Part of a small language model's weights: vocabulary 4046, untied embeddings.
Each number is 50 + 15 x the weight over its row's rms, rounded and kept within 0 to 99. Layers, rows and columns count from 0. The size before them is the row's rms in percent of the matrix's.

# gate: layer 5 MLP gate, 832x320, rms 0.156, rows 546-562, columns 64-127
# up: layer 5 MLP up, 832x320, rms 0.163, rows 546-561, columns 64-127
# down: layer 5 MLP down (transposed), 832x320, rms 0.148, rows 546-561, columns 64-127
gate546 098:35 41 57 46 53 23 61 75 73 45 59 59 52 48 45 58 47 61 42 53 50 29 34 69 55 35 42 47 55 59 58 38 25 66 60 47 43 51 75 21 48 71 22 45 60 78 51 77 41 58 35 24 40 22 64 74 38 70 72 84 61 65 45 60
up546 102:43 40 29 76 41 47 57 67 26 07 66 48 66 63 54 52 34 97 62 56 39 46 64 53 39 45 55 44 65 55 59 31 48 37 42 36 55 24 59 55 66 37 51 45 47 41 67 51 64 51 35 44 90 42 31 54 68 63 43 60 63 41 75 28
down546 100:52 65 45 40 48 40 62 43 69 56 72 64 73 29 50 43 68 87 53 45 67 58 62 56 43 52 49 53 38 53 80 31 51 53 42 76 65 41 61 60 11 36 45 55 14 61 56 53 42 40 53 28 58 50 68 64 39 65 59 38 33 46 64 44
gate547 104:90 39 56 79 59 42 53 76 34 57 77 52 67 63 59 48 56 48 52 31 50 42 62 43 59 57 71 39 43 65 24 36 36 32 73 53 71 41 50 40 68 45 21 60 79 52 56 56 37 80 58 59 55 68 29 40 52 46 60 37 37 50 67 56
up547 100:62 26 37 24 41 66 33 49 63 36 46 84 41 54 39 60 27 41 55 45 50 67 29 63 36 18 24 67 62 35 56 55 42 66 68 60 47 36 74 64 59 53 27 77 37 63 42 51 42 49 76 73 37 33 34 63 58 39 77 39 57 47 73 82
down547 103:79 56 36 37 17 43 60 56 23 30 69 44 58 32 51 41 61 40 64 55 43 81 65 64 48 30 44 83 61 57 62 40 63 56 59 44 57 41 53 50 15 72 43 26 81 56 48 52 66 21 78 56 61 70 41 47 56 39 66 43 32 72 67 52
gate548 101:63 42 67 31 63 31 59 44 28 63 65 72 47 50 50 43 44 43 52 40 47 59 32 61 40 48 26 31 50 33 54 65 62 29 62 75 55 08 52 49 99 56 36 51 73 43 28 21 33 42 50 61 51 55 53 41 42 38 64 49 52 41 55 42
up548 099:18 34 20 58 74 50 49 69 50 38 42 17 46 67 54 31 61 57 51 53 38 41 43 63 73 43 49 44 42 33 63 25 65 63 27 44 35 46 16 36 41 81 34 25 41 56 30 43 49 62 22 73 62 43 48 56 53 38 38 50 42 75 51 50
down548 100:61 66 57 37 44 45 57 36 45 51 43 33 45 59 54 63 42 16 50 54 75 50 61 62 40 54 74 40 34 45 34 40 73 43 44 54 51 43 49 71 70 47 36 21 53 54 71 65 32 23 53 69 47 42 54 26 34 20 47 53 45 26 54 27
gate549 105:48 50 43 48 49 51 58 60 37 61 66 52 67 26 45 63 34 48 81 66 63 64 66 79 70 55 49 52 59 72 49 63 47 50 40 75 73 30 28 71 49 67 52 51 31 39 31 57 39 48 74 55 53 60 43 51 63 51 43 41 59 44 60 33
up549 102:45 65 38 57 36 69 57 64 49 66 43 64 43 40 54 50 45 45 39 65 44 29 39 63 34 44 66 46 54 53 56 47 16 32 52 84 55 43 56 38 81 56 61 30 31 44 65 42 50 15 50 54 24 69 76 40 46 33 71 65 48 44 38 74
down549 100:52 51 48 45 86 20 64 65 55 30 42 50 66 51 49 65 46 28 54 56 43 78 28 56 47 42 54 75 35 54 56 61 70 48 25 59 64 66 64 38 78 51 64 49 59 45 47 58 49 74 59 59 41 63 58 49 71 53 37 66 65 39 34 60
gate550 098:41 46 27 38 49 67 36 15 54 37 56 58 49 77 58 51 12 42 52 26 51 62 65 38 49 25 49 57 41 31 62 50 25 62 46 33 62 38 78 69 47 39 60 41 57 44 54 65 31 50 21 68 40 44 55 59 73 64 37 73 30 37 54 42
up550 095:44 45 72 55 48 58 59 55 38 62 51 53 79 61 48 55 33 64 47 69 17 39 22 47 47 62 40 59 16 34 48 57 37 51 48 40 61 40 31 35 63 21 52 36 65 39 45 59 44 33 52 42 26 54 39 65 52 32 57 14 48 14 65 63
down550 095:43 74 66 80 55 30 27 53 49 67 54 49 45 71 74 55 35 53 48 10 51 29 74 40 34 63 47 68 63 40 53 54 40 62 36 50 56 38 55 22 48 35 38 44 64 56 39 74 38 37 72 57 38 26 65 17 69 38 76 49 32 50 57 45
gate551 102:57 64 36 45 62 51 43 69 37 27 40 59 41 53 42 77 56 52 64 74 28 55 38 61 30 65 37 48 54 17 50 73 39 48 38 52 10 90 51 36 71 65 59 51 38 34 39 80 60 57 87 82 25 46 70 69 73 35 59 45 50 37 43 31
up551 107:70 55 49 59 60 67 50 56 55 38 43 45 80 59 48 32 24 58 47 38 55 70 52 56 33 23 45 57 60 41 45 73 60 57 38 36 68 28 88 72 50 36 41 61 43 38 38 26 39 37 30 51 43 50 40 37 46 53 43 45 74 59 26 41
down551 104:34 62 52 22 24 66 30 59 57 20 51 36 59 32 35 54 35 34 44 66 44 45 50 61 41 52 44 63 61 43 34 52 25 43 80 52 64 69 71 57 51 70 58 36 81 37 58 44 49 40 36 82 65 51 50 59 64 23 63 47 90 37 37 55
gate552 101:55 64 40 64 55 41 48 49 70 48 41 48 76 45 54 43 36 17 67 57 55 62 42 56 69 58 33 28 58 49 57 44 52 45 56 26 43 16 43 10 76 49 65 55 37 36 53 83 58 42 45 59 75 68 65 39 33 38 33 58 61 38 58 63
up552 100:40 55 33 63 44 30 47 83 48 51 29 48 53 43 64 99 56 24 42 54 83 58 56 25 57 40 53 52 40 26 56 43 43 45 22 44 15 60 43 60 53 28 63 63 53 50 58 39 62 40 26 31 69 64 48 50 44 58 56 70 28 60 35 21
down552 105:50 58 30 40 55 43 50 39 53 35 38 29 34 61 61 92 29 80 71 49 38 64 59 67 50 27 43 40 40 38 76 43 45 55 54 49 51 48 57 62 43 53 48 70 69 50 52 48 39 57 36 23 78 50 26 49 47 74 59 47 19 64 30 41
gate553 102:61 78 42 46 53 39 62 66 74 68 55 39 41 64 68 39 29 25 34 34 56 71 59 58 36 48 30 18 37 28 63 42 39 53 61 51 61 37 67 27 67 40 77 73 39 44 29 51 40 48 68 31 73 31 47 52 37 43 73 43 55 71 43 42
up553 101:42 77 55 72 47 44 42 39 42 90 52 55 25 54 30 22 59 76 35 28 49 36 65 57 42 56 83 73 49 62 47 66 40 46 62 66 58 30 66 46 67 33 38 34 56 25 54 43 30 40 50 54 35 18 58 40 52 31 49 47 76 52 24 45
down553 103:68 47 99 39 49 25 60 26 37 33 60 40 40 49 18 29 52 58 70 46 30 42 51 24 49 57 58 70 88 59 64 54 44 37 70 81 51 58 41 52 67 28 57 28 52 58 85 58 44 50 36 31 23 56 44 84 53 74 34 49 49 51 42 61
gate554 098:51 80 51 55 66 58 53 39 19 43 37 58 72 48 42 40 66 03 38 48 42 58 56 65 36 24 47 49 52 36 87 22 54 67 78 61 75 32 51 35 61 32 44 35 63 61 79 39 67 40 67 55 66 36 64 61 36 43 54 53 32 23 30 59
up554 099:26 61 61 91 45 61 75 30 14 45 25 58 65 09 60 29 61 62 57 54 58 77 60 50 50 27 55 27 53 33 71 48 45 42 51 77 96 35 52 45 55 14 38 22 55 27 55 67 50 49 46 62 71 66 72 50 47 73 51 79 49 50 43 47
down554 100:45 50 39 57 67 57 68 42 47 44 52 53 66 55 57 32 31 57 40 40 49 58 44 50 34 38 49 38 53 60 51 79 52 70 55 56 81 63 43 43 41 56 44 29 13 66 79 38 30 48 61 34 44 42 50 72 52 47 31 51 43 47 47 49
gate555 099:29 36 25 58 43 50 56 77 26 36 74 71 54 51 39 52 72 64 49 41 22 62 45 51 88 48 40 51 64 65 37 68 72 43 44 47 38 65 54 30 53 60 79 48 55 65 33 59 40 63 62 40 57 83 63 35 66 76 43 32 42 40 35 37
up555 101:64 72 52 30 74 66 55 33 70 46 35 29 33 31 56 22 43 36 29 41 52 41 48 62 27 49 16 57 45 60 29 48 48 45 52 58 36 36 60 52 42 62 27 38 44 33 82 34 50 46 69 49 60 35 76 36 51 50 47 54 42 38 65 54
down555 099:69 52 60 68 60 47 46 56 62 57 33 61 48 68 46 35 80 34 59 57 39 60 39 58 41 64 67 03 49 38 41 49 59 80 57 29 52 48 52 55 28 19 59 44 35 45 70 56 25 50 69 34 20 58 54 32 55 55 68 31 55 78 54 44
gate556 094:68 44 62 34 45 39 24 58 71 22 62 23 68 45 66 62 35 68 39 72 47 46 45 67 43 54 66 78 61 64 63 59 44 51 41 35 50 58 57 63 34 65 48 52 59 74 53 75 67 65 33 52 51 41 38 67 67 68 64 56 30 47 56 65
up556 089:63 56 68 35 64 52 57 59 44 76 66 45 48 51 15 41 49 47 66 65 22 56 51 52 37 56 41 34 28 23 74 54 86 73 62 58 59 49 55 37 47 35 43 55 53 39 58 32 36 38 53 45 24 38 63 44 33 15 33 51 47 33 39 53
down556 093:40 68 49 47 32 35 65 46 57 61 25 62 36 62 47 45 48 36 76 46 45 25 63 51 67 40 17 28 42 65 31 45 51 58 64 44 33 34 47 23 87 31 45 62 61 66 47 57 29 71 76 57 77 56 76 48 29 59 80 44 64 65 46 19
gate557 106:50 56 47 48 55 41 24 39 45 58 59 52 61 40 57 36 28 30 69 34 43 54 70 27 63 67 50 58 40 42 55 65 61 30 31 66 56 52 49 32 65 66 40 57 46 37 29 50 69 63 60 57 15 47 56 59 45 62 62 51 54 53 53 51
up557 103:73 50 64 64 26 75 37 64 75 41 73 75 27 61 60 11 42 49 08 19 57 21 70 39 97 44 72 46 43 49 65 51 73 54 53 44 40 54 68 68 50 85 50 29 44 82 50 52 58 42 33 38 59 63 94 50 71 57 56 37 55 49 51 40
down557 106:55 36 49 50 47 53 41 28 85 36 36 39 51 59 68 65 42 59 49 39 65 25 67 60 52 31 45 27 44 29 43 30 41 69 58 48 54 40 46 69 64 58 38 55 42 60 63 66 37 48 55 37 22 56 50 33 44 65 61 31 68 56 28 63
gate558 097:47 77 47 26 50 26 66 59 59 40 46 62 82 54 61 52 48 54 50 44 63 49 56 68 51 36 55 44 34 46 68 62 48 70 49 61 49 30 49 32 69 57 86 50 49 34 46 59 69 55 57 56 39 52 44 31 55 83 31 57 81 29 49 50
up558 099:49 50 73 56 59 60 89 28 05 70 68 42 59 44 35 63 60 79 50 33 66 70 32 46 57 90 78 40 30 35 47 47 38 39 61 40 35 46 53 39 40 56 45 44 31 32 59 55 63 28 45 33 42 81 25 54 50 27 27 43 33 65 46 55
down558 096:48 64 21 75 32 37 47 59 52 51 37 44 81 89 42 74 38 54 26 39 64 28 84 53 41 57 50 47 61 52 43 24 58 68 66 54 29 29 62 50 42 45 31 50 27 70 66 63 59 51 27 55 52 67 71 60 42 37 56 53 45 34 70 38
gate559 098:55 72 37 57 64 58 43 53 46 50 38 58 62 54 34 63 45 32 60 57 48 32 58 41 52 45 69 67 10 64 49 51 37 51 55 70 73 32 66 62 63 59 81 52 71 55 44 39 56 52 43 47 48 40 40 32 75 65 52 56 33 63 57 48
up559 092:41 56 77 45 59 67 53 72 42 60 76 40 25 54 37 52 49 46 70 71 35 57 42 57 25 07 22 52 70 44 44 44 70 32 59 42 41 47 34 64 55 40 66 45 26 45 44 45 49 61 86 44 31 55 49 53 63 38 47 43 60 48 50 74
down559 097:59 20 56 15 42 44 41 65 49 62 70 66 37 46 72 53 19 52 74 70 63 44 38 38 60 43 45 61 57 18 59 58 56 83 32 25 48 37 44 68 36 40 55 34 69 50 72 53 54 57 58 66 34 48 57 51 52 28 48 40 79 31 46 56
gate560 103:73 53 59 57 45 44 32 58 45 64 18 35 52 72 36 39 82 45 52 38 69 35 49 69 32 42 48 74 74 69 41 59 53 49 53 76 71 65 57 43 16 39 78 60 68 59 51 32 47 38 38 45 59 63 36 67 59 33 51 21 22 36 64 27
up560 104:49 73 69 60 33 49 70 49 64 37 73 57 62 56 58 51 60 62 90 58 35 26 57 41 54 59 22 50 34 29 67 21 50 33 52 56 67 63 61 28 34 52 30 45 54 60 50 52 42 40 41 36 33 54 31 52 53 58 93 34 42 59 39 69
down560 104:57 79 74 32 46 52 48 67 51 29 59 60 44 48 39 58 35 34 49 34 87 46 41 45 70 58 62 81 42 58 52 58 47 29 51 56 59 59 65 38 56 47 48 34 42 55 55 80 45 76 52 65 55 71 53 57 25 42 70 54 56 64 43 44
gate561 102:41 64 75 59 37 47 43 56 54 97 31 39 52 50 59 36 58 47 38 15 40 52 55 63 45 45 38 56 63 52 57 58 48 61 40 82 58 47 55 20 35 52 61 49 50 28 27 52 26 33 52 40 72 39 47 64 34 43 66 50 16 55 33 41
up561 101:26 30 60 45 51 61 50 26 42 87 57 49 56 36 33 41 66 60 42 51 52 69 32 69 57 78 26 38 65 33 59 86 64 39 38 85 47 85 54 56 30 42 66 63 45 41 44 65 72 48 49 34 63 72 85 48 49 36 23 60 51 53 33 53
down561 100:62 62 56 24 61 58 40 74 77 63 29 56 48 56 18 43 34 41 62 58 55 40 62 54 41 78 49 53 56 38 30 58 53 55 32 49 56 30 73 51 56 42 77 50 42 82 82 33 44 47 33 29 51 29 51 05 88 45 30 30 34 43 33 73
gate562 100:62 55 46 54 48 59 52 42 47 42 61 44 64 80 68 46 72 72 40 27 42 61 71 60 77 64 41 49 53 37 15 12 53 59 36 39 53 58 63 44 68 54 66 57 65 45 46 66 66 99 77 29 53 43 41 50 19 43 52 72 67 52 44 89